Weights of a small GPT-style language model, trained from scratch on English Wikipedia: vocabulary 39422, biases on query, key and value.
Each number is 128 + 24 x the weight over its row's rms, rounded and kept within 0 to 255. Layers, rows and columns count from 0. Numbers have three digits each. The size before them is the row's rms in percent of the matrix's.

# gate: layer 7 MLP gate, 1344x512, rms 0.0182, rows 169-288, columns 32-63
# up: layer 7 MLP up, 1344x512, rms 0.0188, rows 169-288, columns 32-63
# down: layer 7 MLP down (transposed), 1344x512, rms 0.0166, rows 169-288, columns 32-63
gate169 083:123164151136150164137136121121115111082104155152091108149099134101145112150128070089135068107143
up169 082:123099150132124138198144165120142112150113146136099101127138146200116143061137101121171105168116
down169 085:129125092121124140111157137085122089139138135115157125151121127107123124149127122133054123178156
gate170 106:124126144124085163141096140161126126107116132080124132127125088104170091130127162105137156152143
up170 102:094126106118125090111147119082155123143153106102156113151132146134125103175129097109130121090110
down170 101:130140139104129147125111098149112142112127142104132120147148083163144163071131137160132130158124
gate171 100:174169148116132160106165096147127096119117129129115135126088144117121127133135116166120116095114
up171 096:100094129208129089109130128132130097138127149108145139124120087139112093170132107095130168114106
down171 098:108162127085108127135121071116146071098128125143113165121053132118101157076117136161082109145104
gate172 092:109115130155110134157103114156106138142140131107129131123165153151142127126203112121120142111146
up172 096:146151113139112136151109127121128161119137124151137154137129152173149105151092124147085098096135
down172 095:159096139129155143130107111104119126150107165175144135156113114086134169142139111127115123166118
gate173 101:126142147152138122121148144146139127163135122175133158100127157128133076156106101190119128135133
up173 100:139126119096137144114125125180132152162149174121092136131101115126143162104132151126148142142111
down173 101:093136141137112110099135125146116118153116136146095095107124101134144099142118145148119108133140
gate174 102:122096100122137164141127114162140143135120092075102165088117168134154141104167154153091119126155
up174 107:128163095130115115163108133148120124138106140114169145111164117071113137083140149146167111147127
down174 109:104177135171139107114117129115137135142143142171119139128137105151152136167149092155101115137157
gate175 094:155130121126083113105122114117168115134149159086096106120120138117142102117136134107106151135152
up175 089:112127161110156163164138108137108139121154051182114139153160123125089145117139136158100106126170
down175 092:137095139169108089135140142123126134121091189135144084125122114147125118151125091128159095136119
gate176 101:129135143189111117128142152092094110131097131113137116118105126167172078109098142115142087124130
up176 098:174140160127171185125154122140083142118081124143077123105143088136148081088123146129119095130143
down176 098:131125142126136092117083145129142112138170128116121169117117122125152143139134151158127183111082
gate177 091:116124178153131135168126143117122105100111115143172139140160142104172143161118102135132179167116
up177 087:094127138110083124173143116119122157127123116119139115112109094146124140162121122140135163114128
down177 088:134161119127150151101099144134133111157075145111157103144141136120113134138125142129124118109111
gate178 096:122137111137096163137083160133118101166150151168149102129111115162127089156141101079135116133096
up178 094:111136159131130125134133140121147133131071126132160156169138111127112117137087125130111121147165
down178 096:116138095147166137120112108150112106108154115094073093092115122106085100123139145143124124108092
gate179 098:129108140114149117101114129148149102156099134065145160114153157196145137118166119143119128121116
up179 093:157108140148145126141117166150116161113130175093135156080124136146139145099119124085162126140161
down179 102:134142138090169142163161128140091171156122161153129149091091140151136156190117117112143078146107
gate180 096:109122137135133102163118152157205100160133123103135147121157146164160176134132135119059152150113
up180 099:142096155120118117129104133108140096121118121092162119101140112128133138120135150164173154109109
down180 099:082095098102154088112133141116126129138099122162085120112154123108097142082126152127123199124164
gate181 099:129156079134162121109107142147142123133132117130129158122135143161134158092176128164142123121108
up181 108:148144150145135145144150169130169110079103094115129149128143134128112170129173161117160127134085
down181 095:105155120142128148153140125161123096108124115104125152161108138090089149147090115112112103128142
gate182 097:150129126125129115146116176171191147121096144140120132108154128102170158126134101149082122122144
up182 098:155157166138081134091165160148130144112091128146161113126155139145159113157140074126125159126125
down182 101:139117111121130108137110098105159151156163141186110104109087101091103143101118126129100113111148
gate183 096:087122132137076127107115141111111110149107077129121137162134137107149150117165121147129143097149
up183 091:112126098139191151111120120124129155160145148165139108169106096134114100102096154145125128127117
down183 093:117088138101094140142124137113078120162136085149138070130128151156161185132163142139131100144145
gate184 099:129158119151151099108085162138138116091128120103147135168129155097130101107127131201116148136137
up184 106:130143131125109092112118098119107130107157142153146146100136109181112177161134093125151100139148
down184 106:123130146140135111151133102075140092120168122113125119161139119111111125121148142175119166146095
gate185 106:103120152125124174139129086141135162162144154090151126146112113092121114120124092093111099084148
up185 108:141146097090107130135128108132130124104163105143158134155133133132125122170174162180108129143113
down185 101:108124145147134148132131132140161096115137098133154164130112176110096133130169079147120149123141
gate186 100:167089148130148117106119141105129128132130138144116122123121137121139123113118135137161144168128
up186 096:130094104127166098146129139127152120123105122167133128124177130128152124123136125135114159133054
down186 098:137110138123148150101135117162108117124152141120140103111092109133105117138118164147183164106172
gate187 102:117141095153105125105140119148157093135093096162143142129104112157110138128143114108125142099154
up187 106:108122119119168102113151132122120154132109154119084123096120163116140138076118134114121153148146
down187 102:117151124116147129113124109142122108139169119129119150141126143116158159124136135106097113126131
gate188 104:170122135160115160124153098147096132176131100120105145113142144155150145122163132157120164100125
up188 107:152127151110123146089154140136105164130154123139112133121127096148111148103112123128118097147089
down188 109:157091119176163151102109096120109111141127104094145141113134139138177141142098172120098129126110
gate189 098:087121140141099161140121100128130085112096135102103124103139131109155165131129133167119131130182
up189 099:128115139126119111140147068132142084123129143137085132151114153115182122146124161143110090133133
down189 095:139111121132116152095137159131124136120058151110163106121122130129127119113130110109131143147144
gate190 099:113111118133137094118097115112114131118138142151079098166119081160090139116125123163119130171109
up190 094:102102147145152101172143134125172069079133107177129132107128155159141108093149114142159126120143
down190 097:138178109130106108082083094134139193185130125074146079165117120087121110149083136104119121154111
gate191 095:112154110105141147142157106112143090152133099132117151157117119161112134102118149109127145150149
up191 092:160143157137145123133118123118104134096093138158097151141139098130121167133150141120128130142160
down191 097:117097123153093130095142171141142132109109134107145077130094114144104146127167121147116142135129
gate192 098:119140098130074106115100100152139145152157099103139110094111149131136097098120131088146158137141
up192 113:160177141143143118132130133111148126115111156105127105170120090152146142157165144136098121134141
down192 103:198165140161139110120119169152092143118094118076171109132139075168117127145158121113136143126107
gate193 103:132153126115119109081139167123125112078145134206153145114107186134109116128125104127097153163103
up193 105:130164123110125113151133172155187133133073164111124112123140120114118136118144160137109120135154
down193 105:150085137156141157159161111089113154115125125112141122131156156084101134146120150091130154099127
gate194 090:144115157143109134107119149121125108138127098110087110088133145135124093113099160146131139116142
up194 099:130105124144079086089157124109076150099141105105084146145137129112055096140111148141109115143131
down194 096:117098144155144119126109120143145130130137179160145171174127122120140161144144097110141130148073
gate195 098:106131125135167136171128098110142114129114142093118120103155124151151156154122137115100132140143
up195 092:098145151113126123121148152162166101106106128125084115107146132098152155110202117117135140127178
down195 095:124117132117164146118119100115074150162162160137134181123127120128088154124110155166147149172113
gate196 096:121135066135158125172154095177071130111142104101101143137167134129158127102136148165116116137126
up196 096:115143118130096140128130128132150084148108089146116097085107133140143157120129104139137148134111
down196 096:125105131150174119156142124137139115106160089095055146176149118106131137116100139131105093168137
gate197 097:102071109147143106138155161133152095149088130128146114138139163078170110114130151083130130151126
up197 093:122118146127118128149116095090147170095156138135134114159130112154083126159125109131172117119131
down197 097:119123132116130135118151167134105125159141168120147147104130166131176146133121131130109184130090
gate198 089:160135100142128079126143106133120138133119149115125090114127149123148131116151117120102096134160
up198 090:098154122169141107136144128143207109122135134110101105128151171130185148147126157152158149150167
down198 091:163127101149156109112094090119097121111144128127123109111143099123135126115125140114080112133152
gate199 106:132097054120102114145139155159172117103155102143162119112154151116136121119144113141134101092137
up199 103:123076129152140125120104136130144118155128130112115108128114122155094097127124176104142157125148
down199 104:080157171120121117168072120144134142126143129177103102105117128133129159129144121130130088125165
gate200 103:107139111099147112133126128176108118115114164118127135092125117122128174150102074132143154125151
up200 101:120145145124122136130160130126143136133094112112152146087147118101143158117121093143124137083126
down200 107:151129104126127153128127119184093105144107127117140125123113106116120143174100143126112093131180
gate201 119:142121120147104139111112167138154123177115122088109146098111145124134094143138119127101145100095
up201 145:107089107149141142140145168108137154179098123067112145092161139118165115134132118113092173105099
down201 121:122113123132133126098128124139137145145116145098136146120140140126106144147128159143125165122131
gate202 102:114097127121133141127129145127131063123102141106161116098135141071121137125169109134127166114126
up202 109:154121155152143116092114163162145127126145164128118098133126124131103149135152095079104090051141
down202 099:104114131123132157106122113123105128082107113121120134129106125144138149114112135139147164145088
gate203 101:149083126147113137134120119133117166118105131144125141069113153121154134112100108150129155103103
up203 099:144106154088168110122117139114122116135174089123071123130142166144118163108144083169131129094105
down203 101:122159092158138130149151136120119170141101124130143084116133156169151105137143131104165137110129
gate204 100:135122124153145125154102141133099097124099112121148130088135145133086137106165136166129124121126
up204 098:110145127112119191119162116118131106134119089093147131116166123120133132092133151104102167125114
down204 101:170149100127153115154135131125097134165144099169142119145111119132121153141108105118137094145153
gate205 099:144131104117070102161118107111154122127144129111157147137112124136137102154117144136152124114078
up205 090:127160150123106116130086179153153111136149106154112096174112134136091135123139125090121124121117
down205 090:155134122113167143146143122097106152110164128096127159107127173086133135156138119128089074124137
gate206 105:137115139116197139164120184129132111148122086105153133109141162131089110111151143127176164139137
up206 107:121119124097099104136114104123129144141169169111078158173124168157161159114130153135107132156130
down206 106:139110113150146102099143146112103109106104115170145126088139152089119112119188125115171121132127
gate207 108:139146146125136119112133155162133142144148111117162184175105143168131151145161108110138154078131
up207 110:129146124137118113130157127134159126129118165124157112178143105154121126132160122149106096153103
down207 108:087130128108118109138134115099119121112096148124170138094129145082137129159110120197102093132049
gate208 101:136129059131113121128139088140136098098118145114137117122074149113148161112137124152085145105101
up208 099:148162156149157135119136112128140117155137107109125116158075170153156088122117122137140183114093
down208 101:145127121098130149166123151107089127166143101136163120087075123117140122122113136170134114159138
gate209 088:148144093159130140128102132186150131124149122149114140079116122086120138104153141144156155097129
up209 095:167113082160151123125148145148149072112143132138115129103134110088109155062163138114179142137117
down209 090:110120122090115148143151152105119129147126109118153131120152126135155118151103150109113115127126
gate210 109:126137116147072124114117138120114104124119129094111090123120151123126132111123139102147128111129
up210 101:135145164112155154125175133152122131128127151103133122139112138161144152138105136134107148112133
down210 105:132129180107097105148106089149135137112174095096149146103162113136109102132150096158087112121126
gate211 101:118138131132097146136109129119117103088100091142138146104143113124096135134139108185112095107132
up211 097:071113112079106111094149095127067143121116160152138103102102126064120146120124129123155114141135
down211 100:156112119139153144150132107128127100136141113124123160110117115138141093143157149134137103125109
gate212 096:089110117126099131107141137147132132176132135117107131134126163191155145136174094117115134090149
up212 109:138089129140178151105144157123121130122157105153098119134113115134126119123168104159151097086137
down212 100:133155147135179119155129115140145118121148145130140119131118087087103126103085160097168096158125
gate213 108:151088121139146104114093122159100098171145101131134113121106125120102103110091147152191137112120
up213 106:142151157166063129111157131133131094083122093126140143119135113102083140141127117075078132127131
down213 109:152151104113163136135120127145160134126085136122134128098144122129117108137131160090170141100126
gate214 105:138167106149129099136136103148137132132124125122098139118115148131113140117160087118140118080120
up214 113:162134133085175157120120178143153190131074167096176127157129113145112106098088149076105088129121
down214 106:136167189151151151144094163131131138120139116140121162088139135141108171121128170164134134146096
gate215 100:147116081131135079104145155110174104119111122121151152107128127092082193126151123138121093098118
up215 094:152172147162128110107140136126136133128161149146169112060116095171145122157116132125108135119147
down215 097:092104088108112086092102120144152136147120100113145116155117168126111148151135135079128134127128
gate216 103:176090159097135113105080161180153115101135159127105114096112141125134147150145090129162126126118
up216 102:137137110102134093106146164126158160164113150117120127074153111158108077144150120166112110134121
down216 100:127132123134108144153155123148086131124152079156129137151146165126124153123119104130145168107130
gate217 103:114132126113137114168158165127144102155137100153144146140115162145137146105088147146100120129122
up217 102:086137142156136145153151097146115153137122100126119137184147135158157133158146117159157137118140
down217 102:143123090109131117085138129161150104162119122159076151081140131145125187141151165108104130144192
gate218 096:122123088108156124157092131109151116132094146170125166161133090117125119158129081170137114079171
up218 096:109081143140102101148145112083124128141070145094105147133153152128097139138091122144099163147164
down218 097:134144116131144134121121161164143149110138148202134136094131119148116136145119086082145143158150
gate219 095:127088140149133123105166125082162077088115111098053138096087150118155101183146136121147159129085
up219 097:110078121114135158168128158107184099128105118065171108106132134139128109134112169133054117121089
down219 099:133115125111133117081152107124080163133131161117111110138111108129148176134110087131140128119132
gate220 103:087155132118072144118125128073134148166124084118131170104109181102152151124143129122087100132154
up220 107:115133143106122138150116174099118118130123118164112112153154115110133155148145099119078091137139
down220 107:137108125116106143115127136125128103102149173120152112139151115146118091113162111146118134149109
gate221 101:081087131106086097130107116138117131144131100162110177128132195148097148117114140136151114108106
up221 099:125122144143118156143177077152123148079115158181152123133097119130111153162093103161140101136133
down221 099:138160130142166140154123184110134129101151132114113142125131112173175111141122112111090120152131
gate222 095:110140143081163129109144116131103134120130154107127137154126153141134105139113127116100103171149
up222 087:081138115120087102128127144127060117150123125166166109139113111175097160170140121118143109122145
down222 092:137134102088115168134174097121135125109143109109064150144132126104136150105119139120152096126123
gate223 108:143144140087117112153139106133141136130107131142099125132128148145149126141114111114139095160125
up223 099:128117141161060112063078107099098196094116114132136151086134159143105090123128128119102122064088
down223 103:109100118110149133198117148139134089111120141145140111152088101080108153109106123126120101193149
gate224 098:129160123135129131166120132156102081112132088125087147135105154164121147113130147155141165162122
up224 101:138153138142110124100138105124113148141133164114107103124121136129131133118106119106135122153125
down224 098:098124128134115085108124121107153105119102133103097140133127124125122066149136099105117109127163
gate225 099:165131142121130080136122137157189102157103120095107154149123144128165124147135166150123108105183
up225 105:136191086142138134124174112120119155139138144127150125108156122153120152129091132111130122100136
down225 104:118111103141121109102145139144124113180091150138134152121130154120106112151124130108084124147120
gate226 118:121108116114123122160133141144139144137137090099161155129160110130152145116130123102106117117115
up226 122:127135123113103102169134155115134174110128160156098098188121155171097138129102138130130147177134
down226 124:154135121117148099136106140143151124165091125112115087104155170147134113111123111110171117154147
gate227 099:113150130129102114128074167169123126120101127134145136119133144132089096121122101129155141098136
up227 094:139112149098173095131138168149125141135136120106128108130166095173136180104115111134179135153145
down227 097:096150137135107152145083088107120159153122107132130115167132124162149119149116138137066117133097
gate228 101:125149093115127197132174166150176086104131115137109130129091110136137158088144144131129140150128
up228 104:099104075112150140139138140132175143132156097137076117144132135122147118135150139087124124146118
down228 100:103166178185145074115118123102134155160120148114163132129178147113107109138117119130140113096161
gate229 086:095077120089098159109072169141142155124121153127110123126123085130172128095126100100143092169145
up229 084:153150112125146116095140125099151175114121141126137155125163102106118114102122132132084101133145
down229 087:126106127080136166103125141178113144129144086121133072099159093159097132139129123073172161152134
gate230 098:148175089154122126137164149144150132125165129148137151106131126161101121103087098123102091134157
up230 100:110110176153117152150126121102178138093120140130123192109115115109113096143128130112120099117134
down230 098:139102092116110138121108130093120093127102114143146115153117131124120136148137141135131148122132
gate231 097:112137089131133136170168135159106128187138097149121106127143148137160099149121142144109162128163
up231 101:102143169162119124094128120139113133149140135176122114112113115111128122149097093121152098133127
down231 102:116108158118151143176104159105139142153133105111176112146177133117130099138153114141125091135108
gate232 107:131109115132156066146145103133118095120143091169117160156161150109167138112113114127114125127129
up232 110:126153146121118137100136153098131126181122150114146112140137125154087123152175106123135154108113
down232 105:139122131140194137091154090153094145103142116131116111121196162108129133127065153131123135150145
gate233 100:146156097148163099149142094102149104172138147183120115112134143126156108149140171099144070140108
up233 094:107090141151119101146113143122113141131142136149131092091121176128158176161139110133137126144107
down233 097:165139092106145133154145144125138121105092102102169124143101130101163086069109127100103090123120
gate234 095:158165140144097137133174175131149140173098125104124094142113121104113149109153076120093142094093
up234 098:147116110093135132116143099180165148085143092141129134099133150139148121172141136096168121160133
down234 096:170163130116145115150165165186124182105118108065140104088150107081123124136098151154119112120156
gate235 105:100100151104141120110071140158129088122138096118182189088147121122143166086173116124144139138173
up235 111:104133159139105153106136105151129123149115110094140153158115137106139162112127189165096144124105
down235 110:087104095147145147128120101102137092140148159170117101120107124156120117140072110124132117141099
gate236 102:163058149121143147120134100162117140144130135159131143103151129161129097125158163099124132160134
up236 103:091123099143112073144124111123135123155115141151127118114123082093108150153158119132139163095103
down236 105:105119134160131123182130127130125127132080109122115128157138115097111125161083145109130141165112
gate237 099:093128119096117131152116121124122128181122114121159133164092203143154152114123157142125121150111
up237 096:162139205116136098109116177138146126094129118150126174144112095147138139151114108125163161154124
down237 099:117155116161148133152134091072140127122108165106133101119154080129115114110114108135130122133112
gate238 101:122113166131116125128107173121135160138088098105098102152123153117113094144131138129136154105119
up238 097:089141112082141114189155099085116155167153118111133129166114126129140163116085138133145131156139
down238 096:138150120118097118089140114132132115140122117133111139114114157119120099141125130146136151116097
gate239 101:147107154091152129183133150132143097139119086110148120104153092146098135095123153140155155165128
up239 099:098124127128114136095147124089074158145164111137165132139139137130070092144146136132145134103097
down239 099:135155111108127079121132120136177140108136162169123179175134155151095147118098062161090111164169
gate240 102:120145095094083125127121142110095109133155093168099203146150094106115105157138149132133095162092
up240 100:105112126137102144103112094083119083147117115141149136142123133117145115140196134104120142118129
down240 101:121154130147136102108120138164108137128151112147102155134187129164154111147065111124142076123135
gate241 098:129133160116132144153108103137131113165092165143122114133209105142183145141143098120121137138179
up241 094:138130116157097102119134092107096107108115121141169118147162118123159140163161162144154177146120
down241 097:063133108115168130169100175171123140163153092129120146166128141131101163134145115079123132140086
gate242 096:115124143127066125173121142142140166151118151142086142139137138137104116104133043125125122095112
up242 099:120145112159126149149114127151135131133145136114112112162125118106124098146087120146145163106091
down242 102:122114101120150123129168133081102131114121130146102162086157101117092164087134141114165091139164
gate243 095:142152136135105130149121170122150142171110162121135123111122177130169183092176156135103117144129
up243 097:146130129108059118185129102144152132117193111109130152166128157119123138136100106116105152139128
down243 094:112100117122124124145139147085149132127107141142096150130132141139121149081194147124113152139075
gate244 098:159126114180110155101168171105153069092128148136122117117160149107166161106132088149151140097102
up244 097:142094139127124133112160082105134153148162137136087127136132108141117138163106130122118116099149
down244 100:079112145122117114155144111116150115101136098103156127124129146111120090158161108117135118111087
gate245 092:129128135108120131113099105119105086119118119135126142142118122117110156203159103111106154157121
up245 087:123181168149121095149132163106135064126112091144145103128176062113134107128111140115126154099108
down245 094:152120127134124129118147084131118175109136161181108137137107129139140148120118109143117106134157
gate246 108:114141102131115120163141113123159089104090103151146147057130104131072147143110124134125103140122
up246 104:097117117124113116135110167138141093143088091126133083113121146181130124106118132103144110128121
down246 106:108147163165113122125134116127112116132122147132114198147161152117170151135149132171156187131086
gate247 099:145151125109131120070132114118111123104142129115100150146095109115162131105138135145128113117109
up247 096:192149169121112152111124119125117120136080085111103140117125138105170100133095149095126148123118
down247 098:069171119117126103138122142166159174172125163133112115109160116123100153136115120117136063130134
gate248 097:130129108104149161152118163145128097186110117134171117099170158145163134127135093112118109138126
up248 100:126077170094154145150082171144099151135110110148149152113135111166137098135129110101166105132119
down248 096:112106150114121166156139106149144104119140099088137142154129153123132123166115170122120147086123
gate249 104:128148123120113145096136138153132103145123125142075111158149100150125154122121078114110109135148
up249 100:177098134140094153122121111117149125124098135104133115101124130090146193110103092134152149129153
down249 100:116150125170134138120132142117133137131117138140155115148109134138146092121131153111130121081122
gate250 107:075110137099127153151153131140154142151191106141160152123117173082143101114152120122146106103106
up250 105:166137139131117181116142131144116131090103130119155132137114090166115134141187115166127197094108
down250 107:139119131117120115132148110112129141098043121127161131101158133112124135138123139123154091124145
gate251 097:162101126158151086148117206109122077113140080126123141126055133094132119133156146151153159118102
up251 113:151126110108152181116126110134155143076131128167134156117108111141122111093133107129124122129140
down251 099:130125118107134127140093136145144072128153093096136140133094167155170107139151120156106104150125
gate252 102:159109112146135134072141123173110139143173166102128120106128134175110109111102086138123120138090
up252 108:145110174129078106133167121078102160105092169153130154113143101122108143148123132107142155149119
down252 104:163114110127136111114114153088140142111135123131097109102135125125142146129133138132119138125122
gate253 097:136169133140105141093121134112165141118106093159152220097116117104117134132131111134129140115112
up253 093:109119119090130106123146132125134114167156126120107185133163154126117137141161132120170155112124
down253 095:103171129149145143149133117125130123101116136126145113106123099108118152130088130098106103123097
gate254 102:139150108130141148144146170139141108171143061159101099115126131129160120094130111163171132114144
up254 102:140144125143131120171120111144154090157151126135110114123129099157130125123174113109124089171161
down254 101:142122121140150135119096166096113113119114126134138104087149137119167184142107138121095093135105
gate255 103:162091145137115093135126142101121148151139123067141174141108118157169104161113116107149115159168
up255 103:143121153113145094124091125160181164152118120129115156112140110120162114114161122114141130139158
down255 107:141129114164142141132127109077143106162097182157145119121163122094160137130103157146098105121128
gate256 105:105200124125118131100136112127083167112160086115112136139095176102121149186159163119083107129163
up256 099:119107100119123189069129131120113139108149104171163113119090127118117077094132159147112085072112
down256 099:120138140127130132195100168150147133164111135151101155088178106125131141157128082152131136174093
gate257 108:120177084107121130122109130097147139134088102116174142121152135128168146095134131138158130167191
up257 107:131118149149163116109142085141116130086143150156059126132117148145125125108100127107159131167155
down257 112:160118130120081141128155124123152109152149134096131127120157106111144095149106119158096137137139
gate258 106:093112121120119126129119128114094131158154119122119151164155126173139146150119108170106150113139
up258 103:138114157120092138125141160125137101156238106130096142129096138191102094163174162146137169127087
down258 104:102150179123150121168134148102126112124114140103180161125164148125159125158138095096096108115130
gate259 090:100168132115092142139062153109118124114108162129162116122107112119145133144116125102143089137132
up259 089:106146107139144135148135050191139102131117113126143146103146174112126150144096112164106163092178
down259 086:128118147138087134155086160095132110144128124150158073135096064117129094110150148096133117132132
gate260 099:110119077135137151107155111154098149145133079135158146050131141115176126095158108147112085103135
up260 098:136144128160153116100124127149111115132099112095136119111087135125109114107119109116133131110157
down260 101:126117142110103142089159131136146131118101098142121099121128158118126168157106144132169121102081
gate261 098:172102163156157133119114120136105148120137092138158131087145144115129138090180130118141103124149
up261 097:148159149130107106116141121140125145085058103097140159142153100095107159107130154118151174119169
down261 099:123105142138095135161132124125162128126119137131113158099125167115128105104102123177092107128129
gate262 100:175128139112091168099153162130145129137105140121091114097146144124146120166103065121142088130121
up262 096:155107112088145104139146174135143152174136153095138110141156142163153170145127146154108082122171
down262 100:138126121154175140131126127113138116094136148120122118129144115089118148090085131107147150121102
gate263 102:132144143158137122108104178143141115139143083155128126099130156147085144151103149126174153162131
up263 100:156102123077096110125131101139102123087161142105149096104122127088133121123177128096151139098142
down263 103:109146121157150166121125147150155122085160190121135117134110100155160136134134124198112123140097
gate264 093:116122078129103144167105136096188092141120081165160146126117160156134148137125089128107148117112
up264 102:089145118112150126146127146118163093153160083180195148163151137123108152155131119124096120107123
down264 098:095115146126101139112144103169096151142115112107107136173147100148113163125140129122121127104147
gate265 103:118145141140107083110110094151127133168139132128148125121161124105117155135148140104112158135114
up265 104:170109103109116165133089109080119164130170094140133114156153100132133088156084164149115140130126
down265 105:110152147129142150149129153114086117105139103124083129116121146147113156090154098120151137148133
gate266 101:156119102141131087135108123072111116130117121134133096113140121139107151113149095138110134114102
up266 097:138084117150169134117153136142187134190133104159144142132131179179147086098111118110113116113133
down266 102:180138114196118114138124145110099112086140121139108102111146092161118200119126155161163154126130
gate267 099:086171159119131128126147089177132159157142141076135153126110144191134127112145106108103136132133
up267 095:113109116101118151139156155134115160113142134147146146134172119130119142116137160119106118142106
down267 095:115104160151099100136151140166086113159108156135092110139138139091096167183117117117122159102142
gate268 100:125124098074151150137152132112159142116116147110173141141142133100134133116119101113063165138137
up268 099:144117141158139121174115143136134096156088115101183136096180127139140116156157146090149162131158
down268 100:091151104065109094098140096097147137136138147134140133138119087153134094117133135128103091129103
gate269 094:144115145151154154156097088164136140136123120073146115119121106171120183130132120102142124147141
up269 092:150123164064140155108125118120116120151164102124122167108100112113141107094124090098168120123122
down269 096:123104071182129130141132154133099106172124123126120125099137162103160130096154106139108151165164
gate270 097:149133121114129105121101144163147093177137084112154076141120082138125113137119160107126117119137
up270 094:050087118119096112107099108132134121120149128120165122109103146112120078133125092097124105133105
down270 097:140149111122189144102179150117105139128120161141101158114162160114114150146132106168118143158090
gate271 097:119117124122189103180120124131148144127132148084115131118157114079150066120133150150152141113130
up271 098:103096114121122115085107138125164108152115175147099112070108184126145151135154121176128102104148
down271 100:131086135109138095127136119090118121130142145088131131131158145099124101139160136124123124129080
gate272 113:152126098156103103130087110132138133134147139138111137155105133123093131107092132156125137112124
up272 113:045110133098136109172135130117132110142136113147167142153194082094189138133159145099126142142137
down272 119:150105141114108145152131113130118148163123135143117085102145127136121152154099141099111125092145
gate273 107:107096140143111126120095111142134139166137161138142171114157144122140112112127113132169146131141
up273 104:074160138151102172117152131137099157114168138131107084177092122149141148139088135158079078123142
down273 106:158129165097104157159084183135148104164109120127140167132140103139119103132134121097125126155148
gate274 098:144119101099146078181141130158129076114116147097120132102124179136158127118152109107124118109137
up274 099:157110111143123113083094127123103111104145142140152102109107179124132101146144127102114118129120
down274 102:122147136132136124130117097126119142126112099146129102152122103118114165137125099144090149116155
gate275 097:063096087135132186088124139180167120157120127114161098137114206131166081113102122140143113116143
up275 101:171140115139134116078179135071102123193172120130109142158131126144153140163146127154090182139144
down275 102:118135072145154134118163141168152144060135154087135130126139129115171111174129179112165111124165
gate276 107:128114106095103147129121133122195080149113145139143159134121121087170151149160108119115134141160
up276 109:068086095145144120130124141119128156173096125105134123151127130152090137103115155133114112118123
down276 114:105157153136100109126149173120124119135116140145137134138118157136111093117107128084126143118157
gate277 100:109163143135088153111127128072147156113087126144120121125118119105105140149161154175123050122141
up277 094:093135104141136142150157176151129108135151134195197143135094113134125143170126119121100105137144
down277 096:114143121134111127123100110121121182127074113092102089116193133131134092101124123102157074123155
gate278 102:132151144109143103163158138149134087102131120115122149140063156103129095132150075132145145159127
up278 099:169082122147117157128141142128172092142176142154109124109116125103099151129157081153129145122123
down278 100:112200177094133099105120154141132159126123122117134142121137158129182118142120132120107108127138
gate279 108:130160077139159111130107137121131193190098162131120115115109172169165134116138152115160126104168
up279 112:124115138144129128099090130165176131147155153123119127138145176145105108123090113138139156117101
down279 112:091133158129101120111178094145090108117122114139076172151117158098145161174115069146108169093100
gate280 105:178162105193133116139114111169151134124117143121153108112111142151172140085117115111181135092099
up280 100:129145152136173151169107148201155072111161128132105126148126100168130195084139100155171151105133
down280 100:082150088163080115111110077125126151128083105125133105086101123141147103139144130112127133121161
gate281 101:153147152146140093090141117117137167116124132160143162127111145166153135168113153171094157101095
up281 094:155104097124065161117095156115100161124128118192131166124148117130139146110125120158157097146154
down281 093:106142143117164101152148142116148098096110123036150129135157113135143132125133148106148171133114
gate282 101:125148115170172133109149135153108099121093105121088115105109174118163123121121141116168143106124
up282 099:120174113094081139130120146150148102129105150125116092199069108146148131148102113114094132127118
down282 096:123093119102116147107186141127115139123135139108119165125141121145156165131166123098138139134163
gate283 106:130104155091132156182115153137128168133065132124134166124123158145112144112156112126171156148148
up283 104:104121080130091146148114131164119127138114129111137114114183115141115135089138103136133126093146
down283 106:155156136118143155113133133125133127090112084140105150127160088121121116161107168127113129151128
gate284 091:132111151155102120193075129134124147157168127110105124146137138107135092111147132177104182146094
up284 088:108135153139075094115108157123131109099126109164148127143086144166070119140111182173126092114084
down284 088:141126139125142158128141092130149132120148141120111119133121133153153119105142109121134114102160
gate285 105:138128119099124128099120115125152124125139135117090122170129121144151115158106083087117114141103
up285 102:109132156113109103118077131121115127086110089166132154075132108141133142144049149187135127130158
down285 104:113121121097150159134134105085082098146156173139148123124135125102136102130154112113140132151158
gate286 100:147114119150108137145124099145089133110120107122146110097141118086101108111099117150128134113143
up286 101:119135163128148154122069148138170110163112117173099113128095153179165130121104159176184119104089
down286 094:111114109152092125153146108103104120162136113090128131121147094106107147127121136144107150176116
gate287 095:119138145155114131093133150120146132137139130151147119132107118122093090134143077151115139089129
up287 098:112098105099079117124152135136112134128138129136161120123153125112148133144113117109144150115082
down287 097:130117121159140160106129139159161148148145102156136152127103129148122124151134116099093100142153
gate288 087:125153093145180157169143138128168113103128127096111115118147091095131130094143156134142144133100
up288 086:145153171104122096128116135109099107125104094096126164168145147145143111134162109136122142123130
down288 088:098123077142117120128135107165123131125143142121127083113119120156089166115149135146123100122153